Weights of a small GPT-style language model, trained from scratch on English Wikipedia: MLP 1344 SwiGLU, no biases in attention or MLP.
Each number is 128 + 32 x the weight over its row's rms, rounded and kept within 0 to 255. Layers, rows and columns count from 0. Numbers have three digits each. The size before them is the row's rms in percent of the matrix's.

# q: layer 2 attention query, 512x512, rms 0.076, rows 215-223,247-255, columns 128-255
# k: layer 2 attention key, 256x512, rms 0.0791, rows 119-127, columns 128-255
# v: layer 2 attention value, 256x512, rms 0.0774, rows 96-121, columns 128-255
# o: layer 2 attention output (transposed), 512x512, rms 0.105, rows 192-217,224-249, columns 128-255
q215 102:136115113112106094131075117114168110127099144108157076120158186128183170132105154198157188133103157152088062131117151076058135087136143151108092072144090109124167146147166118066034112056114182131142143163130189128110131100124076146091068148103134136144150117100129125124131091147128102136129144094100088144183103134191149157141101208093184112117146101143167107110112164133123185135076
q247 106:131147133142113177103148125126103146123087140108175116087128082105213165167116087110099141111124111115142133096102188191101115128104072090083097138146073118154116071145145137096161123075105132154101051083121130112188128182084057071116153087116134109148165153074124159178054102161123090146122184143071135133164112147148118152087125082150135061113088095130103185149127114147138111089095
k119 110:144156105152136129064140131205181095167148213138141134153118077156102184121085124154094140050171119127108065163097097085201173138147143090142190140132127178115153135157161153074134116095196155113139126114094087079097189079140099120204143095084115151121067086135082122169107109111132171193138158193119160136101097146162163132055094179114094187103128118105137109121132116136158083158117
q216 103:143097135127151131165080137124105145124103150111117125128162113127090155139083088126155119159110085123104154144148126122184064081150136108095090139140127130112084166122153122118081165121115139081148184156189159123137156121127143149107080122145156111110179185175176166121134133121175081094133079150136078044092183107076162110144100222135172128118128097162147101140144096124129173169074
q248 096:115098088168123121108149138130119037122098141091097098078221112156098138125134130116165145179116170135144112081165106133097136146107146095129089149103137141165134101122071124123153111101137097090091120116148080185131199107083146195116121128149127066110133130131074108106155149156099130158129215124084115073102153157105128128086097161154102159146115145127152139141100110116165168085112
k120 116:144113158167152143111105119104145107185119081105067103119113134172157137121169095096146192121117146114101090112109106168080129138047163139116103044140179106173149156131057112115089130092108129111064100191189111137147145128095181084149056146137055158135095170059125154090099136171075094194139124147143153114152120116111106166129181096073131155119135147108193132093136199128157163087133
q217 101:127169133085112104149116150117095149117158170143135146132095064080122088143098133123126058118097098102203203117156181107199122125184147094087096133088072152087105161154135106119157171152160191161124140128073136132106140124113116120103193102146170161160099165081134164132152099145085159091103133118108078130160155117119212107141136159148166162151164121108131101152137107062127084179162
q249 103:093180156109124101088099131100157097085238154115114109140125101055096149185139107115081137135116114164188103165166174151132150179148103134164092138079072147107147154135084057136143126112106111120127147073097136162152087100109166147071154153132130184125132133101139152136112113160095177145064185114107117170153103119184131152112117096157167147153116152175101120119118184118154142143096
k121 117:083112119125120147129094160096196167122157105125162125108124078146090148150157115139142119105147106043073152118141116118168070169143156091110114148110161115117107140122090140138118103152149133153189116144107165089094086093102077115116109114124148120079133090156204192109117145139111159141133092089136136088103173129127190112201159185123095113136126158118092109166179113153110103114140
q218 107:111124121179194174110103127134115162093054080106109118124130143077143155130136091188079102144158126092189060105141087135049186155136073081099163085177184164163122154160086158118117087162101138136129144130131136094132130181136152047182167073104141161103152079045107097144119116097183125132129143158161118099141073105128156043168141176115184136114120121163160134153086111145118124146144
q250 109:089092153180117093142172130110138132171124107083102122063083127137138137120193112093177118098155161136128158067124139129162125099088083124138134145109132123094165101093135107113161132111130146122067129143198091160115130119098160131159147092111085119116027145088082098229116141140152150145143201153170132165146146136141108155096156127108116133147109123145128125088102147145167159081123
k122 110:112070140111083099123118106091130211091142181092142100102164145165149088088107160114159153135154126154074162110121120152172156119224137143089131112079122107181128180105131150137159089114147196054200139137091091130126095127129171154170106184106049119073084187136155134166161110155150155113176159133125072131148163106075163113127059150165091106149112148170128116200207090144128068171136
q219 106:133167137093108092146180126140140110145158099120145147153152147133123161133168127122081148195149124103155181126145122122116161140072160092136131157059119077165146123087119102087087077127074144167048128213144143133131191096140123117094119131152156091138127219146137153134141163126118213157139098061108108087119111155132138167163181079129137154114105165126100103073154134061100140109141
q251 108:141154151142095223179184118120089131166131181151133098169078160142190129140112180088133145142169149123099145109116171127165132145157148142053093088101137145144184146096157075168115124110111136120136085201135066148108161119087120147089097087091095134067110155085102042124111155097122083112106144140123123083157136090168132158135146085156140158111150106104081142194095156191149115151132
k123 111:141163091116098073135077139105135100131156070135100164100154065130120127075087121103191090153086144154135128110125148171096106156161135103153116070109117177135163165125125180181132122111116103073149114141134096108167088153123131088108113182183123138156201103133165114149095114146153120056084041194150152140154096143115157128151126126106102169119117097092163128081137100129059107190146
q220 112:120111158154126166132125108099122052145131104121131080158129150128166111152192135111072109131188088109082164101068079164202094103144156137091218208159162174128105143091143139082165156170122120162116090172137180130074160112071081151166162106160110085077104123092056177094102103116164180152118123104131176131136098122153113116167125089143082153071136171190093103104153148127148074161091
q252 115:101187205133103098150129175166119130126121160081109069123060120145079187105163073069151173159119064095142027100112132121101090154124131092144119147125133185095092116089194124140102138150136130187141128122134133159113140049147084107087077150194152104171231168127145132060125187117105080151145101141117127063103099179113151180131101111178160146133124168091125147120125130146130080143140
k124 115:118140124190007093177146120135116183067090126106113152181111151148132102192173121067113093126138123205119105086131133136119135126205146153131160113178156097118069128097175173106091140168152128143117106081143169140143104195155141133094138135120110156149138136104198081101122153101081120109156121093079045147070143087131096089150125127101140129104123122146161162097073108140141125142131
q221 115:114100068108155162140178180147092170137116130149155108117130133151184129095132066068104141151135163121146169164136142170137127110125056075148135205156094157137103097129133117126075138067152124139155143092094073120118138124028124109063093122052145115133142110159137136176121103155128155049091170121091132151114155107103097128142147102125141184101159161183114070105148100113102158121154
q253 113:135181076132156170145103092108095162186112129125138129117089138122116109171140147144115097084112133089116084180194134213103076134130124122153081140133139054114161139111097114154089147112146119105112126079161135058125086104088151124136061121004181173158129126164135104153059106178082160102142153119100147105100138099158137134169174135139167088150138162102168025113112064168093181123136
k125 110:105137066128143135089125127160145141144146155203111081144070109131162121169107132144157157152135047118181159120112140105066187112100114144243211114127117197152171163132130144150129136039125128088125114098121122155172128136157209101086100151149139095091154128145092135151164143088091088171051131135115143112173126114101122198091069128168164209145138185136094121117114177109181166084121
q222 114:108197139105215110067149100152179122129099106161146138097110150108163104107118084136178195090112141136112039106156099184161187142136143185123139163105172097174095082154126131121163101115128147114140111113139150131103108129153125123088145113126112065116083138145092139131149146111114086148142133115095121178146105115135114138156093133113181185146150103111173192142124084115146085129116
q254 110:087129115148145076152088103075128146141096125155179114117166121109093097127132073184148149151129131155123103133119096140156121124086108113139122166080089177111104070121153190088085123078121143094110169116116075162195117091081142098108146085171134118053131109108142132133111135178129095123141170166140116194071122182079094109122165138138162129085141100079172134092064097119105094149146
k126 107:052166143126097156109191170081089123110100133084124099157138113124100121232075107145082143169130166124138134124187086091178147156147160145066105134135112082090126086108094173158148172110211123072136153125128126091145202121143153112178117153125152110089152068160113097133130131134103170104090093164113089058147216116107166098115147200086085082097158168071073087118131139123122115147153
q223 114:139140140164128143157113145164140105122105040101133055136121125119142108117135092152117146157109132137163080141167100090174042108129144118079174133123116151137105109122169123118158107131151138113139118183086111148129114095102160102096131116128127151118187114148107117095129125159151167108099090151092137201126128134155142118155163119118142156139053092123156125133192173129138038098140
q255 107:103173106131090108096129118085100144130107142111125115133135134114167078174112100202107095155160148134161102163176116112102119114149122103085206106082100137176133103120101116125175134145162149148081052126105142106153110124143179094060122061102130162150137165148168144126139156125094134122156084123078182156111144208128121101111158125129138120159125124171124137123154181177136160088132
k127 108:135095104088128152086097096137145108120120169075177120123144153112112109120114131114206148145124091106119189093203157118090094074111085106151137117184156062122207153137144147127099142096084152098109106161143137147124180090184116124101118114137172152148129078133116122134172115129103123129127142116097081141147074141093129169144117125152112179119180079071129134106142104109071137111136
v96 106:133093099081148135132177181145192104189207116125158059159118115085124133143143118121126104141174140141111170143110109099164136153140186112126153139099164101125153121096163115081130103110141121161172147137139161172085145114212109188174138144137116135176094145150108113184204147121113176154124106071154144139131111141141156087154120163145134110118109144183125151117174128128190148106071
o192 094:109088109138138137161129081166118073095146153175117197118119189132173126080151196091127108119099102207106093097101132126088138126112122099165129081180101091089126091121145162122192134125127117113111160128164088169150114145040102166138176134115090091073085045081064131119158172141137087127134168112176125137108153161170092113156148105144133164092125107138060149150133129170140089141082
o224 110:178154124126207158074089176136169154133171111119169065093147080142047076138161182159146132120106090126165135170087102127061069111133110106127115186071149113127125134175054087200143119164127136110130142149137109140061183153164124181083155121124060128129158071156165159151155085127179124111080132119149104111160114100129135167124089130125129093123090191094125144193159150146171132102172
v97 103:122095191122111107128101124112149102114125193153136126129104116146094180064126087164100069055089180140149122125167117104145155180149169110119142123155125196186090084083089176133139147093148132197175112132110169163119128138128142112153163135136108120118072133122122100091096159136066082153082121157114142082056125129118179181127099128141123039130097155148131133156193143122103119156139
o193 095:160114139155167141075178129164102178128120102164112132123165072123124136123019121088146135129156136088124072134097116114088062184117105075137100156132112118144110160113072128073125087107088131157129151110118142149169133167107133137164134088138147132137154101208124127108066086136138119112147156159168146127175098160105096111094150152155141149126181116153137129094119180124152174113111
o225 109:135168234118108137153083083118112049103080113076103172128084106147150126161158072112162161132160084141160155084116101089140199125125128149130127175123091111109097127128135151140142137185155119088111129161108110099144085110136119124093121161067101125069116098070142136074203163168133110115119146068111138117105173114115144158100176164078158148115081122187127125137210139165142120115156
v98 108:095105172116119062163073116150131134091107081111082210094150167102090113137142115155157113113171082079141131157168139141116091135133151129131149167142072161133157068086138073141135163149154083145110143103121166201113097120106123124196097146164127160107155174089126063122136095097104123160119142061155092127045140129127126149142133081089127123097075143133093131152108204116116167150136
o194 108:085090141114129166137121118144140061140103134193182114191132153139165141093109135141120107114133157132161125087159143119158177057142167140128101062117171110112097094119143181157104148108101181099102150097086133157170151150158173103130131147108051152116122109211140078123118161184114119145109160100126112140144123109150128110029131162127091136115150124130175119132154126204139108130109
o226 105:131193156163166163130157121135110162132120142162083107104137103131112082077116084156162152066119097117135127162140191154120096168143119097157104148149062087089108109088104071135169159120113167179159167146172123090149131105100088123197145133093149114122163111123155158180163086079059192118140174175149113112145188123108103128211149090100119140123065116106092125123109113137129177128089
v99 102:171128155157164144140099116071166133181155070157153109072145190132190179058119118164173129198092101132114150139136119075121154170127098104154080137137097129142190138129126084102126159147104115093070139113146102072147104103159168087146146160104088182123101069061114091100149149109100140128168132144140184107099107117159148150164108107134188131136137112089105160117143143116083100114083
o195 097:133118061146089139110162126103099056180165132129138114133079115096140145121161100106145129097103122071138194110096101129125115088102074158169134092118173139111124112134131157154134141153105050190153128191131134196147124132169107133095052116145139092130095123190085121159151088140132079092098169146118058104164097126130135149108120123072148133082134106124063166112117136198163087113082
o227 112:157101142139119121091116153114145136113086087139115148110149173108151145120195099089092091151118128094051089100149099114071068188120168127115135143106079149125147164107141178103134089121036183135122060110119131175126181124101139138180173064117120096152214102111113124083132146145149109164103112128096149124084106163134077130095151134147100162149130117115113081119138152107111098139123
v100 107:119118197096160235153080144110140108159109076104122089172216162090182114136080107101076110122114091164116156067131173117166108115133095080182179109137136122142160155115057054120149156149198106086147119096070133058121184121138120112136154176116122110093162137077164124143089186166106154204109117113076113104116156122122077135119134150149177106094141144142176094139109112154140122060124
o196 099:187165086130140172131109117214139165092134112071123187105119149103068135121093144129192127183136130074147110124077154070136085125179188128103100098083106147131170081112105138159109126165070126094127112101109130155071094146071152113171107091110173162120091141148097116186148171117135101082139181102105034075104164161135094145162166116111091143156144090092130156122111091132110072126178
o228 110:109083160124094171130062118074154040098099105206134103140129115142199122148177115105094132132089101159160141088146086173163134176106180150157176216159132110098147136077158159121168141095178125115141135114095095112160127160094114151130199109117158131117175154113166089136026171098112200099175066151132151147200142147093151077188163129161119106136132078173122147120118100106131116159122
v101 111:134129108091084166142107121100091133145000170130109167080113154130152180106086144117085106126150150106167100156141138138172119159154115147141129151115127072113092092157074116129139184099129103116104110120164170088139164187122106168201129131160150095083080118128091094127142088072085102153140117116133151114101098109140123140102160130145146136115170066124133169116103128179138131131070
o197 104:142138134159083146122119115120086164107112114086117156187175099172074085139162129123120150081147162130126164090147088146144142118067090085124160114148104154149123170108137104118122120128174144149115142181090127198141072128135144068140124147097149164206132137156161144147143148139124139159217085108182117076097169122121153155080107133082137114162079187126140117091132107140107124099165
o229 111:087096150116151149136147087087131170032091176114154158038165160073140101081147080158139102150104102096116110160136093147131134108143152168146129170118151151098115077127101105093135070056111116149125123141160118112125142108061174152141176080119119152083145176137130122105095139114183129122142125113073168151113075108188153117188141086149166142090117105135121118133180102117133118145142
v102 111:184186173120108143117086125070100137116176129108119107092154136137081184117080136103148156090089157090158147232095085149125030093116133165105096139123117106143134087125134118131134103102127116133119132115156109133100138148088103166130111127135109187133086105118138122120042215115126142109086085132146091104057181145144163096120161110090145124123088167079134097133064054104146095108092
o198 102:108129134145101125184177128122120065173136094117113113134151109136190138143108108215070135093192084124123205057172135088061129137102171080177070089153119172171128119114104171094104169144117160132120125160111125137153115120116168101115153176167109117117126168134112205149137181096129095175183116061100089048082161153154102150126129200102119089120140060165121163113166160172125117102089
o230 107:140129087144169173125101157141177138142128084147126122060128191151145094134138164092191170127130134149164110157151111112163089136122159147133111148129145116127085178169147108147133089125144121117122116129149112157127147059149097080147097117069118098087140131137199112107119118112135127099077145105099143172117112118149150125121156082186131123143166111147110117087113112142162153102177
v103 105:101171137142132043140120194176108168147107166105109211130165109137143125133122164087177102079112133118187112131123139146080115108189089105163178123167149071143161116090110202091142038124133133097101171158123166129140125110126100167142094137130125091140101148137185214084155129134124109167121158198130151087148135080141148128167145209102094114058085092188117102096116153151070102104116
o199 096:163069118120161151142180156136116104181226148142139143062166151138171166146171090094114176157121079094123097081106121115114127178094162179120104095115166154112081140098132150148112114101167093167143135076133083149167175151103132141143137147087122124150117082162134102139151154087154124153096079120105185092162146140106184182057175155112130082118140109111086193107121090143120173147157
o231 115:090173153167125146101079088075106152185106065181036125181094116115136118137133151080119142126144106189136137166126123164128139067151119103129085151096085095089119130146130142085155143185123112124119138171078142136179101133118151111121132083169130107199149162106161169168088114156117145129187148138121081183136123066145067071164123128147184134169097169153174122095169124108201141114118
v104 101:135148161092095146104124184114161071086142079106132178126100111096097081183162167123152205117116093134135139136115140165170118072147086164146145136135125081099095062100130108127137099129088134079094089144090101120070191153115136157091165096186118216110113144135111109136084143196149120126187077149145129135143106134095123074160135070107188118070084076130150162169081162107085115112151
o200 100:143128098174104132161080112138181142126129144137085075168108139115132122097133162128157140108135125146085094158076160111169139095182152139104125176159105113132194074185176048179105139107133121110161127115124159146152146184078122086128151140111165152111110081087176134072111106083199211129128157111132109158088081126103101160131163200161081109134149120124097123087123141115086189153197
o232 101:121107178106129090121101131130151148134109111076153194056155177163101160148141141086147110165167140065101121099122079129097117096091101138169079121110117141123154163106086116039073099172149106131130134157136149148173118100135131192150089161151092070110153136157116120134079236148095121201092165144138096121125137135164186109179072107129096089082069134128158134102071101118187135072117
v105 105:132083092179121098103088116127162066081109054138133088162117146080074137137104103158125147196138141062174106165055099147126109159108072084151158107198141146104133102147109097113119136103177129123212153165116138152066093137149155090084113159142150143140106028128119132153130130117121150113130162133129095127105133110091087117185063114101169083136113066132070142118045224178143105188142
o201 095:136139149144210109161144135127123140158140202106108104202078063133183211092145138088107147085104169107103183157098187122125122124159148160133146143122073124113158105140132164204097096066159134156087097131126110131151118098102123057097160118146110143142112122144127136136147141102137153125120110153110108163172197166157135115083095091159159121148134143150189164138102145154132156084106
o233 111:090152102087105120114113154150124130105082085104150163092138131117060071107116093121136120189111190126145066165076097155171093127122103100125115138129099139125089180111165129018126098135071096096165139064118129129129161120119110182146083134146085061102121100080105115104084129151118110156122138097076118138162125121083144154177127119129088141104111059134113131107151108166124127189079
v106 105:134151092185151113117151129108064115145085128186102133131109110170180129130144172156092144172125102109112137082111169139146083146184165124086140145133116084138110165084118178111104121073153179137178088166105145136143126120115166126169135167149099097083160126130137112139083100089116156165199059116112042117123121134124124134070115147080148126151140094108152119093147133172131137133135
o202 101:139204137137086134140130116129139120114121129095103143095104104073150142165142134097136187090080158163133088160125116114167135135156138143095146090142162111101150148155139136135119170166139112127129173121125163234123131098143143121119161063197100151093106127173114113134162138152092125123148141142110145163091157122136141101124128147182107109121086108155103141175143175129135126134106
o234 111:124118077097141116148117164150080138093165110131161095131096137115080158111118095127040055173160100117092107124129070168158077140125146165160081134117135118151152095133173140147130144160094118142093082167136170090178100146133142084182128123141133116115113139113130159054141083140200075166115097120120106167163083144133140171225136110105107112142138162070136130129130137083092054186140
v107 107:064090105113125127195167125109183099177151140115097167201154147180120139092128114109128168144118159194124087139165162112136092166123120122169203148097124175109160123124103136083115040190082124103190132096147146146198119138122092195139142125147125099159103166227037180111173160110086130150099120158096153118140131104157139121131102152141112092089120100116128089150140107094095116156147
o203 099:155149177172107196053073120164130123167160138125067162102140150131084143127127118157084100162142170159141069077120140138125137130156114169079075105142126124096100137134130105113109054070151107146111127144125192130160133101127125104132086068114102137156140118065102149168094128115134093153150124136150124098093124079112128115087143142095168144177086139141111120150167147181144149146058
o235 113:151113091144152129123148080149134120127067116076134134139110070138116127117159163102136120139108103111161145160161074108147089138148167104111091156115078137094199087106150155144159105148150137131091139118057077118150069139113102188123195121191132117145114120138103170140138150137100125143142138112133153158194164095131102088148170154157138109096183146116082103046126135098155105120165
v108 101:124178098141163118133089103092171087190161186129136123060139140111158142107108175113189144130137143144140161179134162075129101179156150091104074148117119051110152189143159068071115157159092128143153148142102164198109118160135208054092119146125127090126137129108152125158095093108110146152143124193152126077161085137167156158113121139170160130173105169130136196136193064150126127115123
o204 096:114103146205115190137129081161135176054119152137111152123134128078117038117123125139132100162108169131153190167088110138073109108135165154171155094163079128142124098125131124084133109093124156065110091156055133146153083186155104131161135064092129131131189129109139139116177103153110113138165150149203178131117114100193126111161152164072168160090154159101131086164084152110167119165145
o236 110:142122070118185099162085120029123093188108124148131086096096126113081138106074129086126152153142081116098124119162139125141168125157145155106121121140117072086160137204066100077116126140135086123120166057100128093101119108121159109108151204116172157068111085127069149137172166055161151136089095120054083143106135139135146159078118109136100147143115145158085142080134123107088162125155
v109 102:137149096115118104102150132158174107103094143070181083120042109129074148122115145163152119135130152102127125144159148152080154132149109039147138200174107159112079097179129137121145118122116178142088165162081085088108073160150138148122159172099127109144165147198063132108137143153134117098122098129126180112108161128126096138163089118163092137163140113104111153156089081088011164177146
o205 094:122109179157122117094105084117095106155175121162103138176209125111174116062081163087132100100098113161063188155076163157188106140190108169112102105105132162117178150168115110154110179117196069082097178101057119172101073126102110163136110126143083120119132169092178159137148148102090146099113078110133119152153092122174116148126125125184114132057110135136098126145169083135100088206076
o237 110:150169066082106145138166140118139163150109157088120107112118150094122129108117153094174165168151067082110072093123117088119122185060109094157113159103131169219115141089130158169139131181088106129164103113151108084113147139143103131111088158148089171122144060216048136162175146193069076087097107091141073097127147129105124125179114101168141088154119110139071121115085139081102202141121
v110 105:180180120098151190145092060167078141111124156124155121090134169134063080104122157143137107056116137136183109076131167115188120131176051096126162155132067084077150101121111135101136160097126172151119084104125149112122122118107114078145096093134155167029114120104128155114093131102151118141127079126144128163077143146084112145127142103188139103033117093117119154140163131150165098158090
o206 096:131109077111114115128203045146138157173176148146163093181142116167162191168096056117105167046138129127126130139169141118154116112104152127144118109127141123142077174128116152169100115151096091118158150168186134139094177116105205134141091156127170134155142137191159101119163170120101142182168158145131114116120144156113107124093110098096114131133130158177211104112069150131096151116183
o238 110:131142114112144162194147186182102175086054133129137089096119135068086094150138177117135140143161112125081166136124185129128116166122150140095074133138114088123116149143121094164160162137106198125137144120178109066110164111151118109153128122157114104098210089088131134110056111112155138126156017124105129089147080073063132044169146131103066139122113119102082135156153081121155163132105
v111 109:144119209162123166138106058176120212133144136146116104149093181110141091122117112117104112165145171110138142168109199131139145157117142170121127094104179121117081130131086107115122148120159096153161164090165110113116132196129148104082112069134161129121102135152131137195173163091123182162141085182169133136141136077112085110120130120147069127131125137152103099114104137083115085101091
o207 102:138173057136122124159105131106158124128090106148083111108092120130072126148195184095082164166184122072160205145128165093153079082086145108128108147125059114118168177089163154180116114087092133135090148187122067175119129141152104161111058094144147118143147173133141154091129127136180120125120121098079057141145124089151151179156120066111107190157133099125148123137157119081096091114195
o239 112:114089148142095156109152099175130108123125126140171142178129081110139199130111094152147187078165110157132125151147087195132143134126148137148117122159153188157034105137118172142119194128126081109126120090139154138106135151074155102143100135063097150195127112096102089112117135120092085084087091161117240127113178183155101097074108137154115117135120051177069155121138153125071116101107
v112 105:096107110163155100150151106093143129123150090151129163138093097144119143137113081128163175117114163139185126077136143103101094165087132136158153131146099128167158108136162094126075107105123154185128058118107145095127120161124130131109116154091086120152155142111108081126079147107127112192110155074073113152175117123135098089112144177146172086125157103135117144156147161154128118102148
o208 096:152169147107136107134115110097153114124151148160167155119147153114137135065192134170114144107176143138080149083111106131138145181118235124065180168123119087134169090099118147128123180159172101128147147161173111118052103110177082156058190116114144143158104156095091144164119103130129171108108140166115147191105159147092119124144160119159084118113120215158115119067123100156150064104124
o240 107:103118135121153183070058153101119131065129087072094082175143126147172123136113084067157109136082150133163098095130128125099085131132119190111134084168102115091126153134107096099145107168114126126137160091126143141161151116110218092139081196153144153108139137111145076091055157127167103144158115091157124066090130115173134171130123192087183151136118108086161134127133190180146156153159
v113 103:088145156140163134093151095131094100194116126141043133075130106120106157136132113143093119147182128115128118113131120097198123102095110142110161098165069118094170072205232139160147113096165117186181125162092154154148173129173055135200181110132141140103063153090132130121101131145130092126195159172112130133138103187140144111133175082097120172088061160122162052134124159096132106084129
o209 101:108119144129139072120092136084125141135129112108140127064104140151159123090122166133155165130146142128117140091156150060080138182139111171111135066192139119150096105121147116142094150173140036101072145125148161136159137127125091089141068141184136147094152190170134112092100074097098112098077065131090170104104146092109168126072129149162101100142149133177118155068142166151137111108121
o241 110:099168107101154154142150154174123116102170126144126080169116110130105125145146119110126131078082118147085098137090127106111102100110120138100135161111075123086092119156127147135154105111107179116169054144123140161108083227181153123102148090083101078119134157054138089130135160129180128124155104115130125069180119165174104168112091146113167161098171162113133187191147095149155172191137
v114 105:156163136118135148088153227098145152137073121104131085150158168143184140123096107179142141152121168075181139125133110164110111154181152109135132135180133113146089152083108138079152183142128160140121086093137112065171120166091136132115129067114095148154170073180140151136146145097142162132145158107087128142185128175098124081059104135081073136111118144179155133112133145161119123086161
o210 093:122127078125136152150164088147136111115112090166147144082085089130135124134130165091164161130105189083155090148084116139125142118066098143189121134122081167151134122173177102131158146143152146104116099143165116110159134145176075137100126120135156081130193069126125128110109015105089084128132037104074112141094094138103160129083161176158109092112127121165109154112120089099087177195139
o242 110:106120157123162125121081159096105110082124142114150110131176126114113112115158089143139142152123077136111121120104135131101115104166123156092188105094150129158175118144094138064151108117130098141146086131030096118116137138090144123134171140127179157074167130131178121149172209139136144130079080100222113147141119128124100152151076131116122151153118109121119112176148206141156119141108
v115 107:144144115174121107119122200064129150139126115146068104109085108188080115167077132137083113150143174086144140193152109160076107203112171174142138134094114142124019123110116132156121153099137133119136176087180208113182114132130120020146195138201123108081096177123145157133127164126162164155187056131118108129172076145201128115065157093174107054139095139141130124141145147116123100197090
o211 103:123140138130100111133130116104141085078106170141125120110126145122125179149082104109166178097114166085113208157106159172163159090113099101115083146172103135138190108156136161128074139138123083124157182201125092134124166112130113115084116053113148086136150132102124104127149128099129072123144138060189147093111148127126059133198181159096143133193116098202100127137146156107052137201235
o243 110:135151095101172130161199145189080157192086165067099185090176117145105043135174139103151127108091098151144135098143108123051122113163178151104122138054166133059136106106103113111122097126082118128139104100076127109151073158119097165153126146159069152162111139163090114161164177194149160125167156154110141096163078139159161130048074116149083143138155086060132088153112109146122115123078
v116 102:185165129084189170109132175145149171109142102095132190135111145158106082072126047136139151152084141137140103099178074148182121142113138137129171147083126091109149089120139149165133087124117144165193148122195105143137170154095127184156161132130155169112152133124098134147117069059140114162095107126156050113148127138090155114178125148118173158105132142140118091081105160127127104149123
o212 098:090093123127093092074148113123101109113114133239163109091186132170188084188153168144148114108201112140159105101144087180137136080121120097116178139131152153102128168084150157161171139139116139136111154133081126166112139122116101120100153180096158114096119100114141130071099163103113155165185126166117119169121177124090125152123162175136109094116103157166189070188105139136101106131081
o244 110:221182138164140109186089092125132160097110105081097127159131135121144188093104104132159062148159077107172123170085128156099094149177180090107153084127123065153162156083100114074086100161139153132128115097103141125110119171112120121127169128134120136136151069167125133157116124142116147124084197114112137134139132127108151102156129112113191127096177131140060163131173144093154195098143
v117 102:094135142157138121117167111148106070106110125092097134161096092149137141115144122109184093205124147164118178101079137201149094149096073194173137119106129157109151066086125142149193132159109139113064121137155107158133079092137150108127095141109157067118132053141155107096134118115111159186084178069147072101124101159102123204084141054098135132189084178182087114138114148093157111142154
o213 089:084116095110092132136067134139118069163107117098140109094087127159137100116155089154107165078126158108092110138124138062116159135123158116149076124118125114134173151124186128126116168097088126129137137079124162059151125129143074139185174151119077172168151124107183096139081145127144099083150096113137132192106166167112146134178109152125149159162098119048146144157109127139087099105175
o245 111:155149093181154143045132106157125156092042159150095181126189122120071151097137117081155074149073129055205131113115151182154118194161117106094179108094119080141055143149087136103153140129158128099115083106078110147107153175113127146075077130050186139129175176116103152115142115100090153180112126144126125130086085186077133191134132100114135090134174135132118106169132130149103156063105
v118 110:169111149152146104133110128094143150129120134083167150174147096096149203090070207064142097146175100132186194159150173109096151167134179137138112155179087125094136162154163114142078152122142149115178140102094087098133162109073082142098105141115114116096124132133145137133195120125083177194097108136122104122136139155162158098121138183175138134074097085089146084120076167105153134125114
o214 099:097156099115099133167130125048156181131159180137141081115098180112121103119109051079168108126168163129144111103122151096085160121151168161128114121087107116161131124124131133061142138131177098187099116072079071149169129157176163148046157136077139100101162097127080118133081174129144098125155112171101154105168158135121100154110068127131137104165154125133156085121138094105162096093149
o246 116:158074119158129083094149094131119101047084086091114124154101116130135119109135161143132170181181086113115158170167136125150117170108112099163167180167138116130096138160167112118097118115094177087125157159112193096127121158115140087086102089136164143135141077108118118156104094133136156124137109117088107117118123081153176067121115070113115132081104157048104080137161129151133155159128
v119 099:100162152137134165118127101159128114148129177072074179177096114116211142096124142110102107145087158107123102140171118125097091124094119141084141142120118123156116154123166144103106074089156122171091129161096113105137151133077143122181108114078171143185116063118170097145158140158142119201129137111102099135122158129098111083133101159130141109081135109070133144116128096115157061094152
o215 097:077111096052132094129142120177154171090137093158126128106107183192159132136102143074119158148157108141122210186042114108101119113099185151122162137171130131114128145121097120147106182110120073142126072145184192175162150103132089125093061174138106137137113123112099114164090085084121074087125120139093097144125135091148147155091202150105045087202158119134106136076154072163101169118138
o247 108:136155147173107136123133128144111155145159134100100142114113115040139119121111151085120156085144124100146140062174164150132106084114147134163127119127088140189117113110189122114141126138088157146103158143074142166152064107149170081137161086150178081089104113135146131064075142124162158157073136123117111108118129150185119121084105105091121148094180145112183116234130149154154117110119
v120 105:118102136103126076139132152110135206108108161193070121192192086174137089192072132103163145095072118131073179118126119114162160109170113106163130176103141154135176101123075120088121094114102120057138104135135159072111113087108148122139058151155107111089110109148116107153193133209085157117084132157144157141158119146129117132129102102158108111171164147120110102127109121088201160135140
o216 101:174198112145108117144124096158136129153133022051124134114141129121149136126194135121156101151137131094164027140108129163113050100100124134167166138138207114090089122152099121128136100137151156104130102089097181126121128100136110138160119121095154146096166126076118096058157147124128060060104147115152163165135112094091141156148137098088115070104200069096130217114177162140118035200120
o248 107:120134160112182132114179189138079110105079190111135141150146122173159169097074109084143214130165156172155181163067103131129116134130164129125112129096133196161113042142103088105161157138133127137197126169152112128151098141109118121129122111149177133128122156153124139152114105160129128147093129121110075110150162115112154123105114105146162102150081125146101096117120146152168113123141
v121 111:146112086129108138194138072119150139141142119106141112173151137131116124143108129117168164033130110116140140127185071139139202124103108138117143099083124163116183057124127159092098134154220113133157101142141108118084153066144209159094146038118094120151081125075123133149146120120047128152141152130077154161109076156097064143145151115104136145143173162115159126132156133140141102143107
o217 111:134137120107157144104127082162122181131172128156118152145102092164102077123116162121160077111178121056128152131057135136121095153184108094121115128158122133128108178090143155126171083136100117130093084163142151131123140109118107134142099165123111175124186131103139102138106180108111054179090104099071150083124129138137092182111079126040106157135193142048114181061174112122105145225122
o249 110:201169127113128146112111178120107156053108170150187107128141075134120163128098127165124122171142139158151138167137103109119248210124119174125155111114147176147165105149111187157144105166134124080148169134153164166150083112099159144158165129105123139126172099130115147081130107118117123065167130152188117146156181175081165115110127209129145114092069097175132135139161132132102093127096